config.yaml
n_layer: 8
d_model: 224
d_mlp: 576
positions: "rope"
bias: "none"
init: "trunc"
init_std_qkv: 0.0559
lr: 0.00543
lr_mult_up: 0.6
schedule: "wsd"
decay_shape: "linear"
steps: 2739
dataset: "wikipedia_en"
Each number is 500 + 25 x the weight over its row's rms, rounded and kept within 0 to 999. Layers, rows and columns count from 0. Numbers have three digits each. The size before them is the row's rms in percent of the matrix's.

# layer 4 attention query, 256x224, rms 0.0915, rows 111-127, columns 0-223
100:508484475570470482489497503501512500491487504503523514472492571513517484526414495508493485493477521480547456454465525495510479527487528494541526509491484488491477503475501457521516470506474488504519556453429525496552455537497481507531493521496481512519498507515450451490499507493526490453500544498490529498452494525504526466494482510489497499536489499481460512503497509441496473509515495475487488465468500529497511529525522469500510474504519517513451456512512492515525534483494475506506493507512498549503513505504475498491514476512477552463517511513518487459486508535498492502514484496505508471518522550521496544507505476510460517507532499440521505499510500429505496514465
095:522476497550503521437489474474477462512464449457500535485450479486501509477485513520516516456481518474524499516505472524528456505487522478507513482500527472497483520531500534493523483468479490489508537485518507506525493534482518483501531503494503493515474469524522499513468473498528519508505485506528517492518503478538496462479459497482490519481491475471439501498491466496569537501486457493528491529483471516465501485513497485489529480487474497489450484502489506452512443505510526515486471533500508478518509501495482491513430500481462487530486524487552471480511469556512479503510462557488453502494452521472475522456501517515513460478526494513468499479512511509508429478535
101:480539533473498506453513503529525488466503488509478479458502480472459527507476464464534511471492497485502483483501477538526544525534515520474504513508539489494488470499537507505496588493547489492528482536487504513483487465497502534476538481512536506526504505497474517497525491518493493520546515552485505507503508477472496502500552482475513520507513513520496460501512506488524431484546504497505522526471489531452481485438470514488544516514506508499494504483517508478508536508509518530447500546488510528522473479517443497482502523520475519486538493489492543496522501464508469486504493525528513473468536556467488485520449521482469514505533467488559503481459496525474525483492
102:542535436518480511512512477517486461515473487508524493468474532503491496522508519471535441450499535485517482450519518487452495538488498555496504522484484530508496531447525460489526499469506483512524489485485510514489532565482514509473502505526495533513516473511518496479524506534492471533526544521493480474504483486444471472489507531554487530500529503495507519500475451522500486499535550494470480504507497502530494485484517507501496510513512491514496475449502570473513476507530484526525479512494453475482520492487478512517479483507500470524466468526486535507538490504511473500503531522457471494528574491478468483505477500521516495513494476549532495488470549486516524468484
107:507488521469510499536482490517527459487472515511546508496543486519483491496474530468473505530504498514518515537502499488503482481534522500515495513457509495473501547511528561552524539474470506516439508493507478475500512574504578485514472474479495505536514539489520444497516500534514488516553516507535516475520472530545493474485545543490532496511527546522461522468466517461486487509509509521462469543511553473474547484502524490531501506526497511447483451475461493491517474496502476485499486508470512500501501458538543505527498493495480505507509496492498443526496477509492526522471474480488506499466506501509516493477523514511529502480529503521504521480492528498511513484539
103:517534482520549503491513510477448481487537508505470491499469509535514473519515542470484528533501494453496502499523497500515504506511477520535481477520495493505476522504504500486534463484496511526497491522540476448448541509464482487471513502487537546496461478510512487545501447500521481517492546554494507540521523486510453480496481508496471485503490476465499487475480479500456486493483500476479445517526475510497530462512503502467490496481514488502538466468503506509470516504477499466514491497539490493511492491458482469522466494469482475437558528486520488514516489549470451503500541485476485484518483560476488523521516458529522533476549507500580477487521493499497476479499
094:540504495513504514544490489473521510462474511513443523509475462440503472506472505509513493476493481476475501539506472472488461494443524522495516501507460482521465507494501533560487493511506507573517517522514499498494528550474521488510531495492480509489499492504461504476507514520505522469510514518500475491492501460497479498457501528502514511530491499500482483504509486464483524463522547502474464500452499490490491511514488487478470469517460519543495500544521494498483515502545547487501536462505498537476470499470481487549528458466491432473488497534494471523479480473493465486524502496479550476505474517515526519487499428518513484537511478508435562489512507528498524510477
100:493461554463486528493488509499510465507512501526452489510504495489499450510478461491478488523540524541487482516517526512474472502451479507514488520500504535515478534483520508477520491511466530507491455533550477471497470524509556489480503474530454539544517515461490461526527486507494488472476487492473475513487511497500506527477492489489531498495517483527503498473499508487522498526432543468521513501491494496460464504467515541538484515489512507485477459516516488517464498511528504531525452499500483522501526476545478496515522499480480493525462477567549449515474483530527552503459525553525531516461518479507546489510474517480504483535497518500489540453487503487519511507478
100:492510451481490475442464475515505499535475510541500525490538497488461543500491500511544532535511540501488510453519521504503476504538482531500477498488508503492486474468495501524448466500503536542518530477480556498477504477467470578539494515503509491492505472484495512481528489530473468523515473497494492542489502468501534535506521513512464513493482456538524504472531497494509457478484505476505491507535514490476498522539481490530468513444531529536555486485501448520513499464458515531517496514515531503508505504498496549461485496472554495498502509508488518507528507449489514501466479455508515451443519506472541518493506523510509529456484500518476512507523476473499514504473
094:502528507538506474497482492480486532519494492527471529495476502504490482526490445458507491551507508465484496502493512477480582511507510525513510574525506470469506493563451488456507446481484524500498500487524495491479488500488522527512494487473497515471497491516482523492523503479476529535505519499495493513590490477463493526487495487503515520506461485464503499442490458521467506509481500524504465462464502511523511463474484484494530465517477488461482496540516491515507542506565512501492505521521499485494480523437480499498499484474515510501499473506503491522510502480514512551533481474506522513455535467466512555474494499537500487487509534501475488472496532470448507489443
095:568473499448489526557529478523442524495526504484510501520478522506485511554487532515493483467485511521463481513501503533498510502507465516474530463469503482496510453477492547461480477554467529478461502487484475513518536506516535508499499507490472549515512485523451514534491531517505540518508508502496499486496524529543504453465547500480501531534529467484489492495494510490458518473504547468482516518476475475519472525475494527497547482477515532481497511540487497496488524506499509501501459500504461530552522464522518482511500509498485505505499513526463511480489461498499433516485519496527469525497466500550508481480473502529466482472493520557504548455518506511492507511512
102:526531506508510495496466539499513498495513514505506494474514476519495510491507467496489527468502516526509533516500474501490480508458485499458462487519512490481504535486536479512506506513449517492558509503476503453481482466516484494496524517482454417485499481532502532537506517487528466481468493539493486499485521499504490479489529563482522504493507495466460474545504504452469503510482517550503507501558516478496472508530523516510549481522476497499461449487501526468481510529488535491461460510551479516501488518514494497433481480529474468546441453512513454466492500474491487483552512535493527490469511485482508481499469471462540465482498504505510523491520532461491499477470
093:499542488495521503478535569505485523487468484449540544528516515514514517455525497505477448492492537503484500514501472517482497509512502484500479470489479489495470505472477508473506541517499450485480502468505499469515465488483532440501496540521485536464542529518553506540496527512460530516493498558468525478525504473533493509461490479471490487503535506499520476479468492539473516469509518453488517508517494478477461495483460506472500483522485513497480442481533499515503503482451483513512455467520486471539498513494503527492459508492473486538534529498519540502451480504506558469482484500503470469444513478543512501466507501503503496466500504526502512531469482505479529461512
097:520524498511534503520553498508509491446485494471486494534465440460499519520509497506503526522476475465475511448492507516489494489522538511497489484493510495497496512505495468499502467532511500500484504470499488472539473542519516512461503473467523467480449486478528548469480494489466508550505510532472506497504484486498469474491495515498453525524531523515477531514506520520552511494520483519474540495524492496499528476549526460539484480444482510521481516527511501561527539499517510487485484462471507496490499432506467496537490539502520478556538476470510464487512496482517486468459526491490524522450468484508523518459486533481515499519544445500521531486486503497519534468471
096:545505457485497520474483534551500512504487500490453503498533546497492458508530544526467490528499523524518498503528464489479517482527553502511462519511521543488499541481507489478496548500469523467477481499519533539520477500522532512510490482496509509485502498518521497472541512541509522499454515531465507500558525491503495522522499501510534495517530458481481453462504496479508516503485442441505448478519508517466518502476510509524501492500474449507477503497458529496487509516499526507490512479452512495461452489465528489494522533529522531487542447491522473510475443509470467542519504525522466518491533494508487480492501543485538511506507466501509531513506528507475555523531
104:456504503483509528510535546508474496471520555501503515507511479497523466489497539504489502456459507500457536501521480519517484492502467460547479493504510512520493507479529516522466513486469486465523529489487504457484527525521478510502460448533515509500540467539500495461476467523535487484518487465489509448500493489509485482496466485531551485470497507499447508526525519517501504492500500528501529544531470501510473471522483484477488497476513518503502489506498498460495522469526491521481470458456532466471480492469524510510502481426483536502511562506494445439433532476505502486529462515495476488516433469487508492476534519492495498531510506518546478509475498493501509511514
094:487489508471479494528494471543453526512580494519508423523521518518532508489519518521492496489483472518517473471505517517511505483506494521527525489541519474494476515555481486485472507512527491507510494462471502497486482494504513479432486482480460521412455491504492491499489502513510540496520472516469510512505540509499522544480500517499520496469484454498534467489528465466469503474506504532458436506510500491511470496482449455508505497475452474542514517513494514513484458470498493475478510476519484511464496499474503522511473481544495492532498469524518538493512507480497519522512502482494459470510505545478481479474508465504543472517512529495534520507508510504497514512580
# layer 4 attention key, 256x224, rms 0.0961, rows 111-127, columns 0-223
094:500508472478471480486513505529495569527504440470521507466466484506528514519476501500516507484486478536523497521486506492490494518455527451469498484500543449492492503503450513467494506440508548520497448489496500520474545526526478480485461492481481505508486521539532460509466483509477504510501483512492515521542528490497515468471505491523512461489506514481551538557506495517500507483470523563522505524520499479507513494495472527497494484527514483482515499495510488494488485519532521539524493469465531469451490461519524489477464505493520435480493508508461516484509510504539478513502494551430484521483446466503492491511507501470537520515476490519461506503459473503478495480448
097:499502497480533522529524512525517491545478499501498465463544490524508521528493540483498494465502474529505485495533550481479528527479480464519453491510512531528512510525493507478501485514534456516519483490482452485511515479524505513522505467497476512457480455530449501444510499524488522514500558513522504449496477513466501531461508506483525523502480511502504501513483480505454468525463505503516509475491497556534497484482513490514486467473513475536548516547507510461476482470548524535452509508518471526544472508455484508474537490457519510453529499481464525548492522502485501475504473514517506528564488469488498499563495494492486501476492511501516543514509523474540492479525
089:490483551486514487483501483490452474496509458474464509490501517535489510505491543509507503478515498478493525522465553505535474480482474482485564506514487485533505521503527475511493529536523508506462491486528509501508531505498505485534541527445456503512543462512541505529488529465476499485492484460528472506512493535548482503473500463472476474534532461483527489486480513515523453551516515518495447507478486483449470461507508497515460471514527507497525488512459493496495531499536502492464521517525484536528474491475515497535479548522547499488513512499449490500544464497482518482496456507495532486470522478539478468497541487501542544507488474462525493471501496513533525484476
096:489492513507513503505538515476544454440474467469531503486452461472497491516489459523510514499517501479502531516456492481537531515486499476489498532529531536517495510524525527512483548491495529463499572513512481491478537473503474508495538502508478463486513537490492465513496464498497466506482530475527539481550483469502494474476471491447482502500524492473529525478505500491539532496477492494508485505537527459458513503498501519497518479551516499472581508552527478498488510473529509495476522520491553493535491496534469509486492513524541496493531552504522479454469488506510516500478503527487525479473506515521493447494486505504517473515495505535459475516516488489486488572502
097:500495524486527464509488492508475452498517565482501496476472475493469521529486513529538509474500462504509500448551493520493501486474519460500530484530506494512478503486479496468519479522496516528489524503480468487504492522456487478490472495504513484467513474465476496494517501523485512505509470546457480496440505527482503495521502543499502554494483510466503501432488478550482461514481506484525526501462494486504487513502498494512500523496490503484519528424477527527510501466503498478515506482444486476468454544434520518494505485443499534544569500470499520476498542479539494481508487506506519540502501553483489488500443510511470483557506498495484512537516509514490468474483
093:506520509474471485518473509492484459457465466494506466464462495521509523512475501493532510512457514548503476501500505518491525479510475510500492485545502561509508476572522506496503510500480468513442544499441493533500490460541534517522516522477525501480516519481509521480472477492483492491517474520502492471519501493529490534475525496476486474545477549494524536526537485469520489559509492508484547461510482487501471567487498466490509501513522509444512505484539499500494520487483521521501481512492512489514490486488486524509497522538504481501508447478473506487510501510554494555460489519513479502522460538514516460553508515494494521443456518514506483537469527498510460467526
089:536470527480477548467516506525485495512530522522562504519563528474445512514491511510437510546502479488518464464512504460500513460498520515512499483544496509480499479504498474467529477487501505474457471496472506511496520476486471507528481508501470489491519474518508472459534496534481488519457455494517518511536471461485486518511532480448497492485456515490544549518496507523486467491462479491531506480525547509527501479503478464504497496493481498468473464541494500522521519530477504511513463522524460506494467559490502555472503511532509502479509506505504454480513513503518509482522525557483461465501485475497499515537464526525474470471486488471540518493460503491500535468513
097:443500480484559475524542489529526459514528477497525511505515503520480516511469467517523507483456465478510541481545513499450516503478504509524507527520482499495509505445497449538465492487543521503488519522502515479471489517510502476508483482502523503529493500552462485555517503509487533515500455478554479478490500509528434499548495540526511518512502473448486525539501543543489466468512516478509491495530494488524468516511506512459484514486479573489496506503504532498465491463498485487551519490530506492495479496508480467474464517537455481518501501502478529503533506507502501485499446468490474506546521525496515532489472526502461514515507463504492505485490480490445494459494
091:514500489474496503506517465509488519510495498551482472515468511499542513475505502527508478477530481529513441529521486510578477523513489492480504489521491504479514545525471487492541469486488496462501532529512478498494523467509506500487467514509479499519507465479524514503525545455546505482494453495518493513487486532461477526530453500498481488524518486478501488482507508503520534457533523503468512498494490453492507483449470485513482496515511530495478563500534480491522501506553446496505539512469504502475525535519475501499431523533481503510462498469545501477510478484462537558479499479504476539478515425500514477439540477497475511485510468505506479506474515485500527531485
091:540490485551515526496497426485525503484507520500530461465483511460489554445522520495478463497477524492496508504514443509526504498504443500501489495510502486456496520535495519515444486475498509551517510521492523489473508513503460445526529489521471472531484529509533520481500484493470480488500504529491465492497502496498521490473493509508512537521516475486462512524473511533495486503463511482466509546524527517461518504485475481475503496501473551470484539507531516465461468477507496527483443481495438508507497503544521480506494550478505492484535490511521559473512463442509487517467482513489478530474506519530519517507506493521529522506467487461499524488485536490478480546529
094:496547520525488494493517507465527488524511505496484458490478480510517494506491511493497450503469490488549532542530529534512491488485510532484496494475509521482503555530512499479507513520502533482510479517521473491481529531481482443486530472479462501479506559527523486439500507541526501506458489489502545487453506519529508512476568539481516489480478481499513547503489559543508515488481464493507454488474550484531507543466488492503500544536482495484517469483569478522498527487489510485527534467478516490479487507511519473508495530514516511529497490498547470533479494437533523502516465506494489489508450482504476477479502456514488481482502483478488508531505531530509513448476
093:476473474534513506511517474482495490513487492527508505523527493449482512504466506517550485485497528481464515473518493475528525492523582483505504491510479493533480464497486542483491485442525501501508463491485505560509503501483553533478479520482515495503498494514490485517503510519492461512481500493527509491494458477523524509466532498503508543460494497456528481519534507526474487494467555498560487478501513495472504486489513529562475479533482526537520508481538493500525478505477489520470524523507515437509515520465518497559499428519492488436471476468492498524520481489490499497501502524515463527509515492505508461442498517564498523486484540467506543495531494512494495484532
089:532538478555481448499531509457512494513497528497503467505484450532508479475453533445519508504531498532503522494469536523484505485555471474483460482512492528502446485518551502480486508552517497483553533549488523488495517478525494507460503482510474489481486521504475490490518510526516515472500499503538471515520507505439483495523517510495559497468521513506505505490494499498504466515529557469508446444511503535468512481475494484488469472481504504488430495512484520504450480518509500506507549516527492445520519513484503484500464506494484521487511486464491544564474475480488491501503482490497475458485483506475493493467511485461464502497499522505497472504477505535541500478510
086:502477482522503499482521549486495504523506550511513488509535500485452526544492521505492450514494431481473524514498524484507500530503468512505486476510518524545496521498456478479550524504522500471490515498432438485475492477501494493465487504500498498506506479455539499489480481502491497455462510517509563532512488486540521478530465531515551493503501539488485489475491484532463491497460513538475533491502517525534514442505487483512530535478538510512557506509467484507514499535504494504506534513553490516504489524475536497511474505472474512503525474491502516496521527541485494486466492496515469534544508523489434508490553478534540504509494475504546486507491507507508475499559
090:501459512503538490469461508468522473545513506483509529474494524506517531491489506465542462534522506496535518524467512515503538521481522476478489511478467455546499445510470553480530492469513546521475486528494542496498486504501460485513495540510536509484520505517500530478511517526479475519480478530536544509526495448535492513475478531509529525530533490538465532520470473492522461481513519521479531501514464493513496507529453486413531476512480504500516491496508479493505492493509490518505469540483500538539498469492523498541502514460541518505553495488485496501503511524468498520507524500470474496477539462502508464446496486496449503500520552524503480484517491526503505510457
092:526488502478487474509515499535467516540530550478497516490453511485501539477500487504458542490517525512541487434539546496487542474543515479476462468467458426508564481531503478490509475484514457473487498507516470483501463478502528482485501499483472504476467497450486516517431439479516528492508498479505462486502499493500479492490491526474516509515481506495508474538523465500517519475503514540472463463492535524518525506478536477529522526472475516511486519468477515513540567507535495500521478479526518487518468490544494523509529508530425490519479483513491513483482496488495492503500469474502500486480500517486454505472518488517500512490493532508481489510531511493460499509496
091:472515463467531495440485491439511502502467484484498531485504505501512479501512502498480485543485510512448525532471493553525504493472549506514533502451471516463517466486528505499530488494487524523501523513435514513475494501499510478539454485501453523493490525487470492463507484494499516489539514525499562507548491546482456484500496502541517498508477514482471522495508474490490475489561452500535488474496521515472502538495510539500493484499480503476519496470528478528513487510489504515445494523479531518497497464530519486499530494540487506507484483546489462491468453490506488463470499514476513541496487491480521509439480487511463458440505494503472472462489525503488535524549
# layer 4 attention value, 256x224, rms 0.124, rows 64-78, columns 0-223
104:480490491471511459508532499465520525566523501521517502498462476497492469506518549526488505526485508472507459497501508476474510496486482467469541510493510499530546514516499483485542525498502500507502452521519500496476507522495501523429483481482493462503540464518531516505451472485491519451505458491536553516566553495522498480551471534475509496531511479511490516513544514490520509502491489452466487482515558512497534522534517483440520534504495535495478478530500497490473519479484503482515507532543466499482519521507499514480501488494538483436499527545507509471495465492495472482533515449512497498489510500496451473484531507473529478501533521460475526520466522485496500496505
111:485477556456539490496544460521476507531529528511547524505504507482513519525473527471494461488501531492518529445501504482496519497504505503450489481493516498493496514514537488472558468506486482510490448483498531477485514475534503500497510482484491500523496488494473504464499488532484508505474510499503519492516514474509527455544451511512580499493497502517516479497514509525539474502470540542522489491450538496474507470466498496508498492526498509504497486482469523479472502446485528481534491459491539487474488508472496497411506517436542513525544503526534514466516504487461505531519508524508501477519458467464543483469497515490508527513511477489471488530520477527478484512452
113:488480494505515510539509517493514558494499503495500477533491531503552467476476507487507463489476465495515509499518465533506501504533472470531489456511446506502486515492446491514518539515509536504469454455429498488499463533511507513514490546476515515547573481528513497504442537523537520477471504476470451502506504461482513454520507503473472512485464491502501493548475532465501521534495460507492506514499526504539481506471511497511522521516516450494473462503507496509483493472514475527523497464484519551498474486513478491568490522500525481505506499478482513527524510553498554492523485497486492550459487491491505487510488514524501523472515470493514495495534466471481485532468
103:481531522520486505503481492505501500489462451531470483477500517482502502476454498479521557502533488526476475505515495522547458497554485545527456516492519563497489506496482470522503520510487509491511454488512470535512467479506443529476492515513481479479448483487546476471506518535487514478493482501532509491481522462509512530526515503502501484517524500443487514517471494498516531512523524478493514511551508511526529543506518509492539484496547500503514458510521502481489548484456505536470466528505499473550484537522512513509474501550515492491487481541473500498492471558454514500524477477510488489527509455509495545550499508507527504449459483486498519481502486515510490508573
121:496481501526483513484523524515476521471507467466532483528487461524496480453518507500537502504488513500523506514502503498496449492495528483522503560553455485533507526488492487511547485519570522504504513530509492489472451465475453495459470483496534506499500517528547459519516459497528517522512469519496531497490504471526494499528467490473484485496513507500549510501540468494492524461536492518513516503527488521502500468463506497469492508475484485532496474510522526545514542485450503508492446509477461504509479495521449539497510482471541512496458461515473559492507510508511515528513537545506501477475532494494523473500496468524502521535514550488481501544491493467525477552454
113:489504477511515525460500483511509508519504516519523478519476508508506461549535475440493508505491512508523511516503483525514505521528474536484519538469519522446487471557521573473478497511502482490511482490483499562561507502471494519479526471506495509475486513485555503497506472483510490499514480538464526513494533494478520475504460481529540531473468500507497555492508456495480484542503482486503512529541500486486499518473495486522497442491476459515474500548547462452540496543469537494500485520478488523501480509493504509518526483490459486443483503508551544488483487470508499496501492497552534486492491521504475504553511520467459515525511505458532513455499509466524490500515
106:477536525482519451497496486474507501523511524508489521505524478516526507537479530483472510514504491460501514521499511480529420515470544539534474495496517494495496518482514519495482489523499471493482489486500512466470502522502509500474505497499494468485492498542513498456480480486470479545483516489530461495492507493495471474527492523535494528517492469460454462497478483550502504480426527535536502487475484521475531494523482506494461495498505573478495531484524493498476486505432531501525510541494468563481500494513555508437496533509507485490501496479466520507442458498507466523466494526504518510526514460509493473485498464541548522525499518529498471523454516547514500504496
109:546524507523478488501509558546440481499460529501454455519529514507511486499506504511486471500483524514491485480500524492536477552493500483489476539521510492467474519504491533483462484479488501532519456472484510529533490455545513528495497512534475484495528488520522491547487532475460510487479502487513492489508454497522479488517496495494522454467475520531519488569472454456500470475491495505484516441501541522571520499520463453459466522499511467512463488491496527566466497527499487527484508471520487494542492514501506447491495463469516470465523518488480494512515498517492488508527466479505514490510511495500499531495500466456484526518481486503477492520468472521516472485525
114:451500479488489469506514481515483492478486490453483510516479488469510513466452509535512456513487526445487467495497514515495502493520539507466473497522473566559468450468503487551517465503523499485501521502544490506495499532498512498508517513527533477486480503498482500531502495530500488497492543526514471437542501507521489444450521504516535517525537509472505509462473530476478492542515479530466459505503462516491484496516557523511510491514506524515569495510498523530476475474491495461479532534531511489522526491505525522521454499561528519526521501513483545508494500488519513509495513500487540486474509476510469484481499531512480525493491491485516504452505533469539496508562
106:478521513500556479529474501494526483500451477480504453534493535517486503496521490487487477487511491512505537488475536535463505519525532485461445466519484434501530461500496498486500461499520452498477469474519505548487506510486550492485478529501503487468462493431504459477510487489542495483510509462521494486513520484487492468504472474532523533486489547459500545483464514461522524462567474512499457518484502482499492500453481519499506518494524502519480469522507511516533490482483507504513508476511529512528479494535462540523517449536466513491458485509525500513534491541458468472473503467526466500470482524483533491501479508502486517524506486509498515459514528525481529513466
112:527561495513491500492485538480516521486522489497504495513484520498545500485503512463501483496515485520540453514513521521493515504519484558516491498484522519475522511493513506521480481528482568523523491482497497516501482489583503505458565504538480482491529509464509545463438518460505506497533506479488433491484494493469507525457494497492479516495478515512505512470510530522505502492529535546516503483565485509525504523548464511518476484503499521495479505516496510476527531485534514530554548493478489472483530488492489545533454534545525459489530468487512498498511502476486536503515512514492542507529422483538514484517493504528497498477521490506467462489513492459500504498490
114:542477527457469489475502456516481491479507468539503514522503506523483473505472493538489530516503498499557490491485492456518528488527473548497510458498505489490485483509489448508497478483512476517517510456495469510503515479493544498496532500488498543504498475502541524492449494496513528523495524486515475561495486498505493530516517479505421471502508500470503491482474514495541491519513466471520517467498486518520536569533501441505495469512519513535526497511467505504539473456505489505502534509517455461512469525504507537509540518488463495538493502490567497500521499507504483480546547480475520496457509490514488455520481509488514478490467521457479542538490458510443521502528
115:523474466505479509420544503542518462516514469473516516527502527538493452492480496511526510554503486507508521511500523494481505515473495503467551502527490507483485484502510489499506499542500517462478469501500526497476450518523507501507490504494517511506498506479513494497533467476453509484470501476519500461560519526479492475498507507509493484497478514510511485444522572522518498466511504510438480497488509495474489503484504524480503487525547474491526524455481521548510536474485492481438526524466516509564464483475537505516488510502494526469522494464495482492539477489446485481494487524475459478462487511486498479443513503517562527454494534488528513474514497483534482537519
107:572509491540524480516492501468484471483470536483496499509551536482506455495517488493456512514473492530484515484474504509458476484478439493508533463535522499513548463490515477557525490491464502491499502426483530505461478494479524505493511509561506478517539476532512493480482509477449453514503445521474469546492480477478507519525508507528431483483496514503494514486497508512569474472529534501499519507514508506506467525460478521508466477491520533504535506464499485491539520507497459472538525491458490460480517518511506501502478526508528515478461515491531452480527498533501498502497526511530477476525500499471530498503505478508530471494519488480529509513522490479503528485488
106:493475527510504472517511518487523447498498484488488544464484496515512507535496517472531467508544514543473493495487510495501494513545471500533496505493501482483463501521539505474515547452510508495498515458512504495500538516472505465489512505519534502508484507506529491484537508487466496465521531514480489505504554553558582482467489474520497561523529453479545506503512494559513468537477507475480518494505544503479493487466515535513528500553499475481511507565501478490531508493505493482545464517476493531538504516453493444464493461516510491522449477501502537503451513500491515472547473501526503488493541516495465486520534519502498482489483495501506536485521514508491516498519
# layer 4 attention output (transposed), 256x224, rms 0.12, rows 64-77, columns 0-223
102:512481488474479505491451481504500470485499505562522534515509489505520486460535512532473508516512537511493460505503442521499500487505469506499493491519483488496486460531481463499519511503493496532493502501470512513436479470507477494478522486510473483524495469507545472584492516473502472487530498543492569514545471500512459507540494487490490490510537485523530510518501453544466503556503560439476466532552506511508489528505529529494536507541481462474518492533512505488444489474519472465505504535482485519506482486511481518514497485522505511516481509465516527505482522495505489551510466494545513511503503508479487494555527542466501487490515485484503492480499464510471457511478
108:500464487534497488510524461469438470504530454539494499518501516509533503467535487538487522497488487483533499491499496505505530458509471555464497526471531507480510507535513510468547466466498490525545475572449502448470484462483494490534553502525511519494478509516520505544499486469472519494511479543500499487456454516487512558515478489491508496472527477513529488456524504498533526497486506519555463516486524513498500477486479497507527483504498466545508489437537481508456482515508518501512466508530504435466521523498494519507463507499508503520512460494527476460497523491491526512503482530510498462513509535441499515466481465487523503480491491500502493518504469499477484488498
111:490471528514487474530514543488518538474495513490505505522450482464513529495482531518464476512499488512520497484522486523492469471519502517548475484470477463492480494490484481536493543476521505502522505526457514530513492508516489540467533487477533480454488550523516514525433512522521471547496512497540476483520517503511556461459539536502490479449476473458482512535486490500479476503516532548502531516481507523526488484480471507487533489521460520464476466525533500479522470509505476525522492506521508458457537523475499504514468483492521491533451480520501524522467459489482508545497497479503496474470510464477452520493468477511475461517483474497519511506434492486531526514498
105:462488482496466504477501514526504491512517493486549417507507494494461489473454487535456500520496526583528504537467482521527494497512522489453509522461452530506516500489519488516519504501506507488447476497500517529499467484531518474491502505529468497516505538471491502488510534533517478468554474468538496481514511532489466461483517495531546510452479504528479492509510535460520497518483480520506462480494480515514469494516502512483545466528496494489536509538455492470505484487507486559472488492452508469504484497536474503513501490563476512508493523519507504532504443494471492509522513462526482536486474516533533493504519516478478501517481526492474523495536472518463495457525
114:520461504538533497512481503500498499460489462495555476479446481551502516484486533498521489483512522511523478511505481522479501514529493532495505494489502486469559501525476515487472517556534514511526502488466524532524466431525499532459480529502493535459491489535523469522486473512547515496539497498508539480457485506473471497477486520486456508456469483487505467511491481498499511479550491497461514492519439533542475492461486494491501491475508473464528516529503464476508483512480509497458472463534466530542467511509486540518521515480460515507488480522500517482497535503489511487477457514507479474491495501457532514535494534467516499455519515469492460506536474483521463538506
110:481501543507501544492495500518505474489513537503486487533520475474546487528492448473479501486508490506515511496494513526517504465541510524468472494478507515516494517430503538518469510510469520499518471472493490514539514496463517515498516501474539476538502480471526520460507504501540532479541522505457531476489505496492479523476451536502564485444506501526519468473472515502533489485498538524497518517522517530488496523555528508586485550497502503505515489526511520485491508506511463522500492525504552540486544503546473480504509517494505501520492523519515482467470481517564487483481454483533511499508512485520507474521545563463477501525493505470516527471503500466526542510496
103:487528523488486466484480493464481537516505494486476487530531539539538523499543505496466464473515519506533526530513489484478497518517458499462511471491463548506506501467519512504534488499509483503481511491515525493460524500483463475514459502559474553503537525531508481487535463501501447499514499531468481505503477511514489587480487473532503505533494468489489468442510542509495502427472467511524467482540494486491484510515494522499505508497536502488471487495515487486490483518465489490507449529501507514522492472497469493502534495456493494480490508518490516541510508456507538540514491462520496541519520513452483476534518492542563502487474501519508450513521551514491515506486
108:506525496480406489448478494555489508479489508511473457453486518494509501521512466453535482534502519507477487473485533463506522485524516515490516544513508512517502513478502475478469513482507565509511491481513498546487519499490513525522486509504456545482501509513476509527548480483484491534507500469491480513512504497474471495529490537498522489496512474503502530508452466484516456529520520550489498507547528477515467489450495450510502535516532412502517507476523534455465498470514513497510486527492510471522474520468503510537541484512529526520484484510463527497534473495480484494471477505502485484526515486507473513493505465480496484488474512522511510510475555497526562520530
106:522475473480486505542522454502497489518481503469469484521457504530486472528471502504489502466477540502534489542473512468516467478485495538507551506499500536496520534500493480510537495496505478511471481493476486518474547530524503476525512523549499447537502540499515456487473507557481483478509522503507484498546527481480524458503542514516446541508501555538505524511515523513507543480517475531554493521497516532502535511512490497501462506497484514490546495529493486563523508503518486494521534501486524509530477498493511533508502493500491478453501530461438501535468522502483505483503532516489527450492493537518540523501506479523455478493484504459460466503486490448506485537521
104:539499505540545495522502510508503443494512466466467483480486498508472443510496500501432480461512481517521523488475514498519509509493503526478498495545486510490521491504503511499517526524484509522514475553473508546497501562502528539496501470507546472508490523488526491529482531490483485509536536451498500559517554503512464461458517543437526505472478485501507505482476542476445500497511490500549462487456505453484521463483480483510493501491499500490471536533496486521544502535519523478537518530530529504516527518535478454502495482501491530506492490483534478544531460519483500504472471521533498498505482533468500518536476497512493480459535496530510530524533501494495507514483
110:524525524498489518521511526520502493500531487508515518532482476448508512474540451503492488471523498511501513500500474513470465491497501491528507475474494493530480511525522494546515498481496504483516468507516468527482480509522535485509491527522456478486436499486530472448474490520544521489524536510483470473430531517478504554474506501498514514486473511511495490530502528466499493491507484525502523516545522463485523483494487478466509438514498495504479525524500556482468513496542477506447535502484514463473500491522463475495447472553491476501498503531521440517502496510477535526493524494503540531493467454488495467471512545552519495503455502503515473468473561462517523504475
112:536534482500502510445516533522481479533455489490532499480513511460517504517515542506452503483534544489507526493472533479517534531506536515471463495453510493507486498511482474472531546484506482461507532486514499504507463531524523456471522464525500480460476481494506540554483506497474518538466526499502482528485499503490490505501491510481477524511565481481477511504492568524485513485521526481479506482506488518519496535539501502524485438495466499516499523473478555500515492465504470500426462538486465484491490480483510536503511529507501463509511475498566513476527496533527493482442520517469508526447485508530480483493507519512498504508522515519477512539483534471493495485475
109:541473435505522489516502513511543483522473514489483505477564499537489519501468506455524547480499527489502499517488542478465507469559474463489470508497519475484491490569541487500489478519514540516485545491465510470485500500487493491524476474515497465513478493495545515523474497501477432476510508489530503503467470482498499513514522509467504515485478498493492554498424495512509500483516503501542496548504531518520515528486506510525501503500479519508482500496469475522526497471517530498486483499473495507500499502524495507468503463489446540463468518550480521471439494492490522519538507498533513507502480528498528511464502449521470450462469530518472469479519501446491473519484
104:491511516505512519497510508518507479507502498483514506472519505460550519516531464508471489477466512511475544479478504544457493509499542457510522483500511507498465470556537508476528486451435482469528526466519516508526504560519560482447441480553489493492523491535451530516477476499530467513484497479495520478489495498528529519517486486469528539502484502470445466539477486525499516535489496484538503531456514510504516505444518486511491457497479481539454490504499504463488485504534482482486469506505499486491508500492490491468487475535476522526485510506484497511476506506518547524484514559493480503495494541495501540477474488468543512516556481498463472510516514491524521496485